python train.py --d_model=64 --qk_norm=false --bias="none" --init="orth" --beta1=0.95 --schedule="wsd" --decay_shape="sqrt" --final_lr_fraction=0.1 --batch_tokens=32768
Each number is 500 + 50 x the weight over the matrix's rms, rounded and kept within 0 to 999. Layers, rows and columns count from 0. Numbers have three digits each.

# layer 5 attention key, 64x64, rms 0.134, rows 21-63, columns 0-63
583552550534441579464504503582504514464446625546493406570491549575590486570461493490447476492541593495520488479404475686525541530477496471545430405604479426359473438474475521453527545533500459
411477460456374499525508565515441548511486545534513560605462495572576445380539390477530428407365622525480416567574443559574437522487532537536515512449406491567546505540404492394448475431474597
568523476534428540493387512468558534544526513448630490527466471472529516554535540515550499458468524547477442519441444528564465548438501415483431545456449629562550533476345542498542553513397508
488516512450453378455578562503565477462471392480474470512542543492482416508454481440567440547592499524616474514513480531402488432481563429471573449570509530507552484581588449492539557457476515
411466511409457444486425360424558447599451542411516573472417511433509500455468507459407568441629566506520470448501481428577420568459484532496508483618469542486478489471442462564494434464462526
399481463518497497516517498460609518506505454471349523549596636468539599484450560522494532459520439431458413488542374543439438431593592435423432526541516505495560401445508503428482514525573581
507527465485463475432503576456522488545475473475529493485538452484498500495610524438444528521524500423413492554564479578505541467617409522573528595578486532452582385521428469483467574581510405
403546497357463509506407499513512513492575523516484481389518442579404508514487486525482473549473368492528475478589548566527637582504472611405511638412454466440513410405486537520467435538531435
479487533444468596550449456397443519472569444455456545536547398460497506447584446492484460508573589448526500484484485647539463463384539524540533485442496638437464430522555513573579543457537564
581485507411585480431522481544499496513446487477473473459536435503583513521497476462463454535439468468452420382473425485491533498469495570532470555550478496523434559496592426472540549459459489
442412597523520534408527398575451548552456536517508484475580525478456477521604423622499541492445468575450469533508474455568535567597524500553452518451585526459554517567515573537395568555529560
463530524458500458489494496479536533488424488505543513510500497515501552517454478463468556539528534545552516483470539512474470492535485589489557509541524462509442434473558485525501500488486484
455521583439403495462588434581546507431520461533511488545501555490519565485401500519471403532564546480530566466435507522460516486559530542491425503492518482395485499412571452489533479541461466
445538509467438476497594515522470549494457432536493565552538461462536576470538518473481528578486513493482496562472566526461490518400515556519530492505409519499469458493488429525463556527502470
523517527453483502589483477551547474496504517500536469465498507419397477474498509447570533573555532540536564410510572589434464550560422603500517414464440505521441466436454566503472440527551474
549531511550563585522509549549495507569499507568550488485497458565557476486493463519539545515442514438513518529518549452548592539448485498526522517435438526509525480494422585509512467510464521
521494502481432481476490524538437530482491483479459474516498471445500472506579506507503510482429473473416500510434519490427499490549535469511457534465488537493457497563491513578543433436513468
545443450493453507473502556531471553522442531535493466517492498603498440519505561499521478409477496503483418529446488470557512549481571454517481447505428466582554489518397484513497480433474479
557451458449532523494466529548511498499462534522502490502493490471513485563486563514494455489502556499514542429563509440479497513512549498596446529495536514533483520474477532485437498438519463
501487488534497560464511572505439531507605461566471491501521454566463465472555440484457569530397507470501517454415494508469465450500499470515509522388526569414476573472487521493500491481431552
420591601476469400483535437418542536440509547466534569489507527441495561507398398353450496571561530591615490463479533603455386455578411642430519484536585470459470345389670500561567555478521461
430577606469413362567437394442538517418514474467616549500446476444458528473395532475457465595507507588586549450550500532411426521543398616444573450552585426471444380496621444532556512556559421
519468465489563533499511470512493541517558489505478500473500465431516447451488516462543521433471462522507510504514486445534528444490499461535475477482387509451536538519449479580471503418523492
504488466433456534477461449492562500554514474490527567493528531525513541552413489471535537526489506428520462451491518518488551486569518490511499492421494484559437475525533534501501503544480547
529539531476433476547577471459524541445543528452522555477458497527522521485462375488458546561556570595528546472579508556432526405584478644520466505575517475507476494548575438525465493502505506
510428470500593524485449475508511466476516529538452466416442487467531506530505509553509484495413559497533463500519528505489487501504486501471493463524500464491504528457518471532435484539505555
454501552521508480504476516426522437535523539448529506511495452468464542506447533525534442475502508573463485469487504508465532462513458515473503486501522444478511427466617524471523501473473508
497560510461402374522443462375553531368451532492577532522457475555503585499324456447428488586444532552596572458545461549462484482581412618479570565557570382516452421524588508521582476519501458
524493558457440478539549523472549505467534494506563494440533506491538456529524462525401472571415510533538540463535578502455512508580518577488578492467549465499437400434558457500515517527553503
581440427461423544452445431565493467487518469574433443478513467557554462519509512540522497464480507441435475463458491485560594537483558409544417516443481539500542620559450537495471457550467546
492499534514496555586507548566438469563446498551499476531496532489464495533510508584498502456506465452434479490454476567491517579457511457487460490453432526502456487504413502459455556424459491
477532522473502428533504492406562569476486511406551556542423465483507535507450494489441481456510605462524453439517591459557456519487345533464508462476541520518467479472540497553515535469454526
538466463489473513465583475545441472513531536461381477507570608458574551486599517493526482499468422486483496511520438499557494474454482463494475481558431495477540521484498554493443447482470463
517503551549449440511510512423546445415478490471532564487503507394529493503490482440529492489524436506516457474550498542489421492530525543466511503575492464455476444468525450485519545490450457
455459581545446378545469468450619448458417490501513520546506512550575508564358429465417473530611504551596448466464490507445472506472481498457487508542483514474518487466529433461482530510491471
476476525495508450510505457456521539509476487437494532500503435529472478498492544502493503519522566459572472547503518493434521501577461541494537523576510455531487514390520470419494506516529451
415514550469514482509510442501514544501541524464507495491494466492484470491505512473505496498491513543511446456519508527469507466504506553525482475532509491560473474511536495519484517467530464
492513515527470434568488484464537458480453496462523539508445512522507489525402506526482510501625553553616460473445542541478455535488440583464530471551488427457498452420533429493550529512416390
481520478495492550436471447487517490407502544457487525497476519493459483468498478458506433457441430502498557456392506508481456455529457536460544460525457517531459487448445407433510454451456520
391562526441483500554565528433542557449565514496559454417530454462502552502466492489473537528521471483528501508484537592399424558509485463399501494479541479530458464521452442501536513487428434
488451547509528464556533520499572502504453500525473482518513621552557520477469556417476495500458532550530567470542512489510453505560491548497523518507509499444497481464525509467574458492593539
444555549511507450536537485419547518497526479476467463588485521394453558512455485450458487470503532538549543459526470543461501467538455572524591506461465434497461453488537467548513529551604523
582482503621535562480502483502433490636606490509429498451503523505557481542542552475549495402585470463460438523486463438495469544460528356479489452468510563496573496530489526477384480498458579
# layer 5 attention query, 64x64, rms 0.123, rows 22-63, columns 0-63
560506498551447467324632582474485526461513511502471371388526421551587452462512538474569442524500380554445503520402418393583463476529529477545500544566512499436532557476514516416508466500359622
416493492642507533449500505535501456594474500461407532436494463480577611437544593491495442379436474453474454474398514449464385433502468467528481511567443548397478429467591562576418494499396563
498564493625533450504553405402530463515563528435539531400435526535569589430387425543543444602511526507515365463557486514565420588433409509498523371429500479459550434460557505545427584572566449
455447554486407457514515374495520499450483523477539556482389555516451590495473515424427430400547474575480550368478532523480501435585515575558502526632570454507489448514539476561531551440554420
492568520594483460440585568491546535539641491521402508534509452461405406508461578555539466595564390427544518548450494431494543418542427566481534623487553387339463463556588383441385478508511494
424533480462517473437470448484558547509495445486401546446597480541413527515558482491540426450430338443409512545488516498585543618469509494512491500437492519446428497522479544600487544424550494
588491489611410484449475518539516469573439538526547607482541419606553547514547497483449521551448512368477542434471563553548619480566632472490410462516556440550437541574499514491515484604399501
525455446520472477530433484447442508475505383511357566491460507406575526520497373488518391502448506591522429529464557441414477451471453474510564520550440463530571487515499598524442511533522461
443580490494474499473594513571494503603386425498583521489588405477512555472550489459496403469502572578495474515471452478474527474544473467550547500438515569591486597525421523535530590565542507
549570546470519565578570568499590497533511469493479420541476551487481527556481427509386484538468508496473513508394519481413549564553581548555456507457456414504405491501530475472544597406462482
404487594560500404487429440460567479427496498460591532459395612466468514528394447434496434466532493628582521444544489507490490456555436561438578445604631483493449426491567502474662586629511423
483534550583498473511432462503542481428488501509493466417451567443467535483465492485436450498559469560549577484563542470507473503533473499494546509554577442477486425477548466513610572562569464
524478587561482485436498516557491531543533503505496520468486493487457473512507541495491530439527497498503528448490506494578563522531556563546462536513554519528461527462473546508451499484432489
477491546491411436582434472481546512436581517510481512500459556538438512501438525585493475494557474441523523482589446468501573439596485471496505487462544433497482535511531435601520593488527491
546514523418492553458525567527499523470503508546503461455599472537549451569572467574473436487445455500399454513450477488510536498479472498508504488514502481464459521523405507531513444564415496
445475538528554530466527491545494504539488518581504502452550452550485526495486505542488517497475494502440568446437487508400476428558541538477527525512465527470463519523452452528510524538499468
557515467510524584503601477487450499460525540508502482508501477510534470498554439475619563562503555506457426525503501439465431415475462505586487501398456515530541491505460480517462410497526536
533512475437532617430500516509460486508433543506511500452509461550558495553545559570552482538555474502476493597574464491492470574396490498496441491509458466489524523532485502550455422526427494
559474479468429558514517506479453529484470496600543434523528529524526453484562527455519427421481485502477492503482423439448488523465508536516483453444509546538516519551533546473512497492542500
581546481467448591455575519528488454507481505554484519540544455502462480482519517569475497544535491422477464484535493553475544514560502485558473506474465500441497543513464557483496437480476521
521484418529510551497594624517451496491512507523391494481616458525591507519599537545609513442535468422418436606422481534529438451438492444524454539466405509446511461521395497531424400466466511
445474491526507495496500403527475512487623533410529533506449485434486551413462511553510415445527513545531575468510457535479549400557522457555483489517608509427529461541551460510523534489521421
480472388493443462608461497462485500521522469523501497461557497521607511429522507523477528513442557511531445525556484511511463447507506477518478484478456478533575583598536496533493481466558522
652401418417450539483552410553451487555553523480481488574480433486519494568546555556485460563460544451428548453481508494481551512462549443528451451477454470520503429559462517554419472491510540
464486485543456463451590474423529544508497448481547475501527525558513526529562532518509410503518529577503444524519449480533530481494561502504525502492494472535560566529584420523431521461514535
526498527531502472450521517496471450598597483548420448468544537510543491496558475502506484463560548591530489453497465489429471442530523564508491506529444515452451539443484492462441508480489564
515484466430480536486554469527482502516435521524510461502506519485538522550528509506439469533505532536492516487447496511523509520441505488516482487525469506449484499518445496482496512486542501
535555533499533495478474555507509472523566532493468455523556516467433452411507401541497559481548402502434479471550576538477473540553456553488536503431481455514542510514505501535534461469453513
582519529480535534452465547565484471504519529561427498516561450497474494509486528564552564509524483382445475482511525535482520556516529425438415513532519509489509528531465507461492460492480518
510499492488466494438535465497478390562489516536425491524510549453503458480467514593525550528454440448476446517461511493494507561477470463524466499564513484453531564495470519544552562463476518
531479468556558464550465472487480504472504552481554521491395532513529522456557459476448444526493468543532537491549440470488510519487481567560545527487498393523537492420546514481484503496559475
544496490434515513508525530539507457588488509490456514552519546514516496423574515512476576453519547466482561517525499493519554599504555454491447507476471461475541509451448509429495412434480499
477494499514492517519440431575537510565493504529521472506517573466529588536501507486462544445558530462506534485491478531503471430451535454526534472509495552579497532526504474472503531470506513
460532517486526547560483476484464511514475519489453440499478489404475495454471562515503475507516531497532512427497522435463460549413464474474469468490496455478564511514514444493455493497565473
480492484512502501470504587541477566511511533451506420575435489453467460524529549522497526467469492508488549513475551432495491572421538434460491500519481479468529478529457476496491459540426527
423549540566385446562492434452525502479498465550558581483475511550500475491450495479487476526527512512518541489500495536540538465578496601500493440550558482504475417466547458539545587503534403
498436571452523427516500406495528515500505531444485464504466574440499480502423463475502465519496462582477494464556507489517476510468467553532462534511541463533544510506511492531541570538534471
481540475479441537401559555543527527616520448505436408484540464481474520439467541499524539491518434431513544541550433459521541425510537481589539541447497497527549449445463530525517496520478501
536501493527462549491427491503424426485517524562509453490567504580474438541484465495450485502542431531495524554358477522548487525577518515579591512415561567436580577569500451485494467475574536
425432493487535566561539556481491529553452510440551474567489450499430551456449504596518539492519494550454445499518484497506567534419409453447495468425478584531469503446501557493477446475449499
476496483404467506495606530524499493597542525534522512532497410529541474492586528504581524447416510491466433487509528514502493479502445446495388436530543605479536521487465483493452488433438511
441447496456509484512443463518549437490541458492504570545460560446477509489514510471439512426564521622559475493535459544562415553549416522534563470580559438456485487492540521443547528539609517
# layer 5 attention value, 64x64, rms 0.146, rows 0-63, columns 0-63
544542520553570465547527478490518533449458515500477557573509496622453511435465483536479466428580558510435480399477461491519511518551515547579433491423540548445470498515566485527485480445486553
449513488453489521444439520428509578502535489514511518488456523499401514517555542497527487542534520604501480515538535583448582489520523511497525478491463599534608461538557490523499467467515505
593488538478467474524530514491447552466479508520574574457440502501592533486499535467444571524557440403512511499520488480489551512521526564520466444444485518521509504455500513453482505457505568
446479494480538571544383519424516531552465473539498553500439477531446434461535466483463516438480465523469499561525512525539476495510484528530391491531471509443443593457524585422539418559636514
575514436451471483431514493512488391538475464522484553495519474438514597478496491538461499528446519494492502453410460453559414450530622500578528523564509500557555547431546430407498481535505510
557464473517486479524482499527515486592478468483545519532475436454548493546421460474489564520454481562468511415473468565509542444444519503522512431484520541425448466471518470499511520531560507
494540518463497540490424502513545466507480518516445527460513465563511486583505471529471469507477424472554453511537508462481515515462553552431450404519494497544524568577512456563511488516483479
515535438440445538453441424506531540444509572510560408549519486561576531457541416402516491511514521511467481508448534512439511543433453531488492462520495430437520440560494538492476510459527558
499432460562454490447547502518539453479577506472604531492510523498491409523448526527486474506509413509403606418443505425544473513504444438476508526452486531443508421545489437589521511462541521
556498524543540529492523504371571507516435546454462507566536561520620514539485504447480557558482588559493526481508509445543408543484496496553488483522556503501487563548526434527500513471488534
523483542416458437487543536430474482477501516534459465463467504572537481520484575490504510444542522565484513478495483455551538506456459495479511442515474456461564509492590501506484517485514432
515500469552525527447494490431492473480379559459453497479518464522500492604471510463537396499495447452499535540452521493537492669524448487452531456478510487462500478444517519490425466526587525
597423505472516465523470454613500544483447501467509475503423474358452465536533597498574513517421584473549518457494518538545515478520470534499535471401560551467506502448515469532571465539521452
483420512568524521541583529503468510512483518449511493567503512476532480395545469491557501519486497554547527512537532537540491488492460534562500469577419505471504498473590485525439424558469568
530543482585413461543436524509484590567500492572474498471451492533520517449539524454499491542495428530499488560400477477513407515528429528485489447531467498539463538550489448493473510509468499
521520496431488556439519467499447458579481520479473526459385484441509422530485451489497523516466570426480577481435479590474546478511500545527546591521583488501549469536591462553486462479466541
379508439452489431576472518595497498541517475532459500437459536481584597510463534510583448488555558441544536486600630537474519531479503473464528543524469523492536472491576466459468524552538441
527526525541494519463521549433463429417505508490554425539406508531466503462514499486481459513531446444493537498505503488522464552484496546503550485498511523452449537524390515516491474449419351
466557485525503524433519433491457471529518464543584464534446448457500480592516548558508513472522598501497522558505489482452481480536595514549454500510486477450462564482539464541413546574542497
618540540530479467483646520483606585432487520494425427530490508470519473469550433429520524590476457410438541424537555462558402458520528426449460450478434451495455447453466454411481616427427465
574464454564473529479475540560434536409463536552539523522525542474485509564471527447432481476468539496508583468571487470548557553441538515417486542526440430574468497437505498444526469472474530
494513513500577607499454582538512398478500458469523538456522536581411383500540597541478535592507589520536450500580457548447433544498576494513540485459539441469448531418490484605407536562490551
470552491502521512510481559526479518503513459470455426582568420450495470474438511546508583545500553450533524512524450580466514493522452455506558513436517449464474597477542472447382475497529531
508511510512542526525492553488528526386510525472516653492498445503384454559445477391549563487527481497548550530482501513459484509443606535479402530393531496543514528464483501441445488539490452
487568495573527563515577511522471489586515500451473547426494517543434425474499523500524632544576536505451450480572490483559515510508491490485468465576597459490552527484454481520481437485535442
491486595459508521528576532509486470484492531527516514608469426527483540519512535515565509526450534468498484446401632505511547619497438548525532534492451471549538473459498501489526495477441421
598435383499541513535571465565503518483534475490589476533557472529529466501464567544482490491587493544544542530456518571405530519505486583486543545475586506481506521456565483441551469496456480
526475489583495587557524634486544596450534482487541548480489451548430454418485478487393518413553500547478452436372571512426504530491540526468616505477499580517497551601514526442567488552516533
543543537610527536473521470453571436551519591484450522477486483464443531584599481521380556435539535476518508486526400522486507456457472531586529471552472455512542462470554547466453507430516537
529483547562461457569510415490580530504533523517573554501462471548481530478499445532514461410514502550507557512460503483523568476551459434407479514483566523491584630477464434534461483488448478
431477523483589597518496462563477454532549525482449515473484520507524547557553456467509540516487555411468517503399436570448478498463466510457485503567449502523462521531548553500449452479452438
511513503600449493530475495469472518398586483515553554490502537505484488402426575529469487542559476465534456483457436549477492515499478504521478515489557470496546526507455426416517399496503507
504574463515534466551409493545618448484455482551607481505557465467464426548444531430557466408412635503445450436564443403538510476431572447450543439524524543520500526552447573582509472416572471
510494521578556518469503462545654407434517369434550545507593447511599470510528444596563471540430476449506547397433594480501470503511503481455434465580506435618518474482388549532549474442478482
510545520525486503550561480468579520505556650592489388533500431437538561451404491379476462432454520526396477497570589492607441544549593501519597418522431563435408579511490474536515526422491402
497388482502578406504464472449491539536541513512627536397504519507613548567473465488476435511413541449521611480463385563510469436512533447490386544519505462529489532407482470548597573530504538
511530565552543515583472495401551462403502529500437553554471526556565471548570379447452517541443532423573531531540557480614492527566505567577422535495439498523455457545484457497439526578430493
481488379499467470486586496617394537418424531532482543457569436519433574423548530671443535549456388523553353530431496441513479543558556531515434404498535487481550512445535441517573610505527509
463492513504490492552513443536579456378551399413510534498502546561547521567535455467584485545512523468423561561517525444467577453529492629518501540518431480455560599589447464650523404479473531
447434602603480493509507570403393385525444487452486515471466612549517516579455496515491517485470479517509446609455511483478450447514483399537591551532330392544479526435523497553512380507524505
528521586519522567552485548445508579540477424468465485493505511509497461448444526523370496461522441502505507532561591524534581438483527441572570517482467557508386592418453492460451469564521436
460403484551450483432481450471487495567568528450492479535512511389519563477490467511600497481515412530531513487446524494503449437534528489451449480445469580449548518481512468560583457520503457
413367541598558512612547522476527440517487559573557439413484474472501544448519521499467486589495447517430553478559505567463528568543564517605515592528550370419509506520520579584548446409504587
590461465470470518418501567413572595487483502365484511367449605423472459512502469515503521549525576561404529488547395524560432480468535497454490554443479539510501530474496513566426504488480480
482511557537482494506453507643452423537517438462512543421502495647465364475534499515496564406553519503453489463399502487411465447507508394459505485466475481615502487427504566589470515516573515
422523410462387554489469481547447463498482518429449469514504519574460507541423457437546506457467493519503446461533527514505525497512566478485578438514449522511478419518624483414424538602493523
456558523581442484494376467502422551579569445468505439443548504593435509523406356477570551463451493401476556506470514611595648587468565532523487449511390423393520507505575473538476525526506544
524496459461494438480613537614595419495413470591466512457447548517417496495466518439513487527451575516421419578486388469480497501507431549444479506464533533485581477503519495519543551575425491
579446497463446438544490499472496539548471532501524446382468583512476503405544526452551533514486482474401510458545460501523467471466500438443581441533539500473462505496506632540474546561490465
565465553369467511484517529531382518429426463512485486440532603405519513490496418407525587480560610526393618517551510524490571463489481516447515478503421501543550517488392521463496390626506563
426521578506489402404500443476516462547553469587551468510448502567536448494507571488526520564573488430501507454532494638525521455403435391545484516524553490494486516557505523527492549564500527
486574582461548405333567485441502538506603345559493470550596431480482553480400486443563445456530457453444460502560477563535431507440424524482449478542511572453662584405518488485509417453460447
456437478462576440559611493517483518450455433551549550494505562490471616531483567465405473561470439512428479634557462579448569575486572553513458518373472475531537525571494410481514501520432494
499460555420459531517544562533448485506492431477463584589507616485520518419532485454497421568567465512534544543512561505357407420470498457496540607484486528506549483499426532536395426471517507
401510483549512452498542534524409499481528550508407483525490464511414548550425515416571498520499503487572500495489509485535473477483423539449524515518443431461532465517512521526529550663382636
455475414605538491513522528555536516443485553476480531475486507500465499449619451450480500475515486503526567499433413505512499469483397521464471468584521502488563464594468503491512502565466545
500512468474475511446390460540412517500450495518517519503582449444449599568478453514504447510436525503488566486504644369576552516581507476365492420539426516464572536424490493554563402453558497
543404430456476481402415564461482590543601536425535422529580477595435514509596393581466504459537571519602563437499490562494546523414452584458426451483501420497507485414480528477510542517451470
587456484541504582441461516489544528432542535439483532563462538466531474485472459561526491443444575529649581487546558501421474430536538586489521596500491504432515474557556568514483437412495422
451441481543539539464525481445494487435553524515417487488540525465452503496491480489606455502578527425487599440445440560525500501502414540512513422499472405370526516478491618462440501531561567
418410477426550466510514434519456571604512447534527514493444566519521567563454557435524551554369439522555509505581513563466500461496492458609460545483450497585471530492409472481502495454576577
512474457475482504472554506431456544561453624478531521411519430459508518528504552514465515491494470518547513446424473506486466504567590416553443476552548473465495485400470481589511507535448443
446509442454660541585436544487496552474521601637465489486562566415581617574508476384506595520585547460566533392441526446517484529603544467521491422514516522504535579458444537481480471498449510
515375490452399481538477509519550550411556528557492451479528477374467453439550532520529439576550470394461501576455569581399475500477502497548599542519519408457465480451523575483395446491470556
# layer 5 attention output (transposed), 64x64, rms 0.124, rows 0-63, columns 0-63
438493489495443519426475468442551466535499541456493508412439493478507535596483496502542480518518465552534498556457573515506494518503466528436554470504518535486540426494490483518452471494476469
452488544456503482486436513561545499475472480445475482545483522447455515499536488504495516471491534508524536521568451497447468552494529608496465477528493483561481478504504462425405505474558542
504481453484485526477526494520482525478511472424467512518513494478487569490437500487511452506490488547474549522499507511524586486535519477464536504502518526467499511556564560545548558489480525
425492469485551505584482472557492519476516474469488529431468516485494473492526460515465512519557475475473491479481426439521479530484479450499464462526506543464526518458511390545405422558522563
553521483559534504559490463491448423513511507463505453532496480487576507596463450501475576601479514436455474500486525516505512499496441447468484494565496507521495493498544505508566547566513506
564519461445415514505531439462478532488507423504561551511491458471456555485463505469483472594563518463530488486588514499433501450509474461534475481496496479549510476510525473508493494523488539
459532518546535419489461537534512530548522499470484497484470539485544494460529528471536582491429508511504528459550498504509476451504445481534477531539493547473516487475482477519504473502484546
484487596401476466498538516528555542518489524471463586518518572430504531480500457487470481446507449417531505420530520527500496513487539464490482547491422530498541466535506487497504557482454482
552524463481532489473557410534525487523535488537515485441492623553480580545506457441529497552469485525594469403542518505465483474507596511489520542453559472559451528528457555520487509543513484
477530518505502490461485447438511464471441448515471579385477477528486505554452557524499537488524491481468448421496498565490506508509503520486498524533521437453508413430561564447510501524419501
492495493507523524441551450491507467490440496496449451564447496515499536505452502497480489485584556474500523520528500539439525541495513553542490531507486508476507466476505502484472465457455472
542506524507543524531547466497512492506581503489467506469483489540561470452517429507485479506526450492507522460455506445508490392484527531487483552507539600489468418462531516489472563495477508
493492456529436533456451499544456474490497438570619453523570480493526520521494490487491478558502482544445555511563540491397578485538512555533459521417533537569433514511482489535450538502512521
474540500468525564490480530530504426531525484539527547472436456532479494535471485562538489535553501478558457552512550532607523551506519557541481551518519489486485526519477493503422551474478485
468518516511489509495552452541539499479500500504532532500497516513451477525489454491455564448470481490507495526539491526543477470490531514510485440504471553440481553544477510468572465506515518
499543499491475533537525585494456483422491462491435503536556515467535539568443482559514541530536528522492491503559556497475456526506492508486457580448519493553461478437424490493485571518394479
470477492385508473515386494480493516472508503485502498615531544455462509464461517470364501500585527538502463539499493441526541511465451573546490548482489508513564512497488584509509495433531513
482552515500451476417576489521545517528507533564455523565493486555528498561517495510562454515433489465481541504425409510508481472597542525489473540451477504461491522477475502494464528462430443
566479545485438457549480493520493481482477450533515485533520478491520559526491474518423506530511542500489474531518464580502461426473412512475501475465511540475513483479453409515468516529433485
614525478515551543400502489473493505463511504515444612446467449555441502515525530520499498419406403387465503469440530468464521456569529502467537550545480479504490487573490617545581526504471446
491480508480517559494534515437517501426534493525471497509544522507462463457538442546483469541515445504453494501540479520479576498581465484555528478507513489400480469492508507511496549528524500
510536517556494510411513519438488485569540451500507482490515437509510500471527473483464505539514514610455555557513396494583444521499416444452485422522582503533457483409422379484422519548448459
585486491463515523498514515531431487489549508537517423420461440427441489442520512543492448496461452589415511526462551448452523542483461529558492477526500486434518510459481437507546476560415477
458481553482532477457530523548524565460517473453533418416477485420541456509518562479519488501501463514480519531501488479460531514634454464517520499556594513465458482471458435591521517472468515
495435474570508476476524465472521448455539486489481554473504480571590553492518520478482483498543573559541466542464462439514430516543470416536439426510496524518452546456531481525454487487452459
477496454511483525491446472512450466507434576542507414539539492507493469526518462462562498427467482419527543563449510495509548445493509503519503584403562548441496490548533490474537542467467407
587449541437451513432577458512463418485515501510528470525527418384521503508519447558599451534523554515482468507457496482466543511463464443515523490448546512506494493500473504477426490484517567
467527488519475457438585473486490469527475518413511517402538452414490453499495446445603473582503429511598506596429417509516522484533544473472512520567463511466450527523466488466437482512595497
505542589576519517498519538414465487486455513451483560508482500576550534502486468512504417536554495503465405505512556489505422489473479546434477480605505505410491480504551460513487523548507512
458438497482459468461534467530502538526474496459524510479524513530512512507475571488610563542504508499511437495448558539489510527583485541502457441449517582489440538582497541488494489459504456
507544485605551411525503562433479525461520523460486502436456493511512519563503497566433412463526492505471497522579559461523478472468474529484479518472568485470543570459531518550476498509484452
430482475454455502434555500530590475549511483491527500506487500467533476569507500490537456525545519581506482505450462453520517522521467506477566460505521484441410553507471517526560531586531476
514478498457530414505440551504633505543394417560576504568525539423460446494534513392585496487348521492486437506401589512573434514578437530519543535504374529500396523410532598497533461530478528
538528538481499516439555464527537410528534493425527577530468395502463433482590420540628644579442540440458366461574574582512495525573435665577417553480498468527513525399537540555457435477461442
565412526537511460519552555468582514416444518487559416493496423543468443480360522398423457429554527598546498463397671464552370544572513506517537500405449540427428526507430533477627498573449520
364428501430525382445577417568512520598508500443521467494477491515621569543511520507525544557436614395501552537633603416497504446451542522457444496574516521522422421396450521604544546528396406
543537502551558481485537548489469469404517481528546588495533496623481485533488336443360554583546488450550492487563472477541508419481598504474459616458543512449434502433515456522477601453470464
415536537445472551479434519431494522523580490508455504419537386516388555459436557678593483459533467486498367592414524554281512515491575473429496453461514488487542566585537402616494488542432490
546474488474507561438529496518517501402497476509508549558563642576554450398457489469664587597519514545469485553566527452531465476515539649616438531454522438464535547426621549582555547504569537
535537521641520492454451443484495546407371610460515564424470485554553515476508609410537412598534509405583655601588448455516517564485535499526503558514456455521561426458541467495464391558570436
613497592594373517570501539410476534469542491414535487509445476497455468527492573427383443462560406450459563470566505485560548576525506516491412530457542480541545504441469538431467552474476547
544457451487532490473554470460495545509583573408515482454406451481553519473485501405654483455427539586589498539492523518471509491486525500494588441458525577521576500529490471534515439500545451
559469578580600463507546521668529481544416531531466435471454528521428491422410645609565513513499531549493597410578618440547534582518530519554460530515558395343503518488487456585615514526504418
492480496452372417435527475463472543438471525512527493408512551499601495578634520503466372480364467630486463499519539431647521496372464500562506495512519457524500527506513517533508549497465482
490533542484379569460362432499497378563452471599457513477520449478542498543593619464554548509470516434482530579504382503500482651534415533459535544551504470518441485390564551558403407592461506
403505451456510614445395470476475459423379462531488463481520473520501553573452472427443498507463480464480538463425472597441500548495590527449566531435483512541495518583491549363538474515550560
461555417485580615423391433470483544574364480385501524491443459557465514507410433418498504584528382470382588589495564512667486591442483567397535510450611495498451486560412549528552508536470535
490529502422499457422467538516594479491471387551445426447625618498596558465563518538527389501488469504524397524478427498432399424500445441544580448531431497403490494486536474533566531547491594
503511533452412510475519515481467439475447527538538408422482578478470562539563591499481476508412435534471524459475569476563490492464427466365501491598502487482393476536448520499547487600517480
511544510403489571449548535461421527406399507545525447530574685405628432470567491415482544575512456501449506551592494496519460632390532502441432431565416466540529466548398473515485495505564598
488416492548462480544487362513521436608531492517473421496484538456559513535453556491529575479549433484487530444570461523552536454584364408445453560486539540465451364510541463533537545488540508
446457480539467477573673446336524591578582449328397466585489519459567538385471449403619490500531433513414467485564492545566381426524345437541545467413423554523571423542509514543503481497489525
497507503385480474565479562549570627454486480447463416495596592550529561442398593550545467532577435470461478529666472450450480402561604457550477518484456393486543541526463417545588615510446517
587520533501427503537564448495447486444565521518426512574563505464489461481595568427463502464483513512560587463592375505446530495480540504559480437574508450504601495515538544514448425518687499
406557410618658560476429463508478430456499499464426418537504575472563526534403428496498495555454504473498552538488457536438436400422538435441549556459481523470506432511487441455547543542595481
446497577476581558489477507515508409489557540517384535467521588466525529529534436597549560491443495525491477544484431528453449435410500517491463492554538519443475528438488441523514500477554479
456531476453538564551523545422401573483477515421576587545472430457419446419479481428619479577484514469526489569439592528438413644404514551495522442452471501604492499499483505580553425504556485
238547473441551541471502458503391507638540609406531509490525563530471455565591401517452518469510528580391481486508504458522616559437424544435492515496573542509518541520473493509492526476514433
540495485517592461442515466499429556502522493501523568546408487548503498482623376462412473437439615633534541459557494463490560416475549596606529496494519485520521561512546540452555470462577502
490503488500585543458490421451407397482509564488370462501432571439475445443482468504544519586464543506453586514483529535580492464441418456517465508554526479365565473540422491494549511488536509
528426456479515472488564425603573598584547486447473533532494504435482538608476615486551533531468477348523625520641548415409516478516621460487494539451507479539443480529480488456453530515515555
420509544507544456503531482518481531504500532480498506410449425482520476585511583438502478476508558564524449493432593490454528563451573452459437425581545514476516418521478491528489487542420401
514461520479627426522510574577449550337625546518411511565508611389477487504484506404454660556503580410513486462456678533483400579442504454418463489529488495472440528492355447513480510444447419
585504546521433568516525465510453496485486595561483364492512540437410440484537478540469506525499507562471566471534515551486573493543408467550500479541589519402594480548477595533656456546545424
# layer 5 MLP gate, 128x64, rms 0.176, rows 0, columns 0-63
478516558568439520499513480465396554498529459499445440535498456538398569416499524538536405464406492435380522506493519617491511519519408633521483565496510536519568581453447486528516554397507540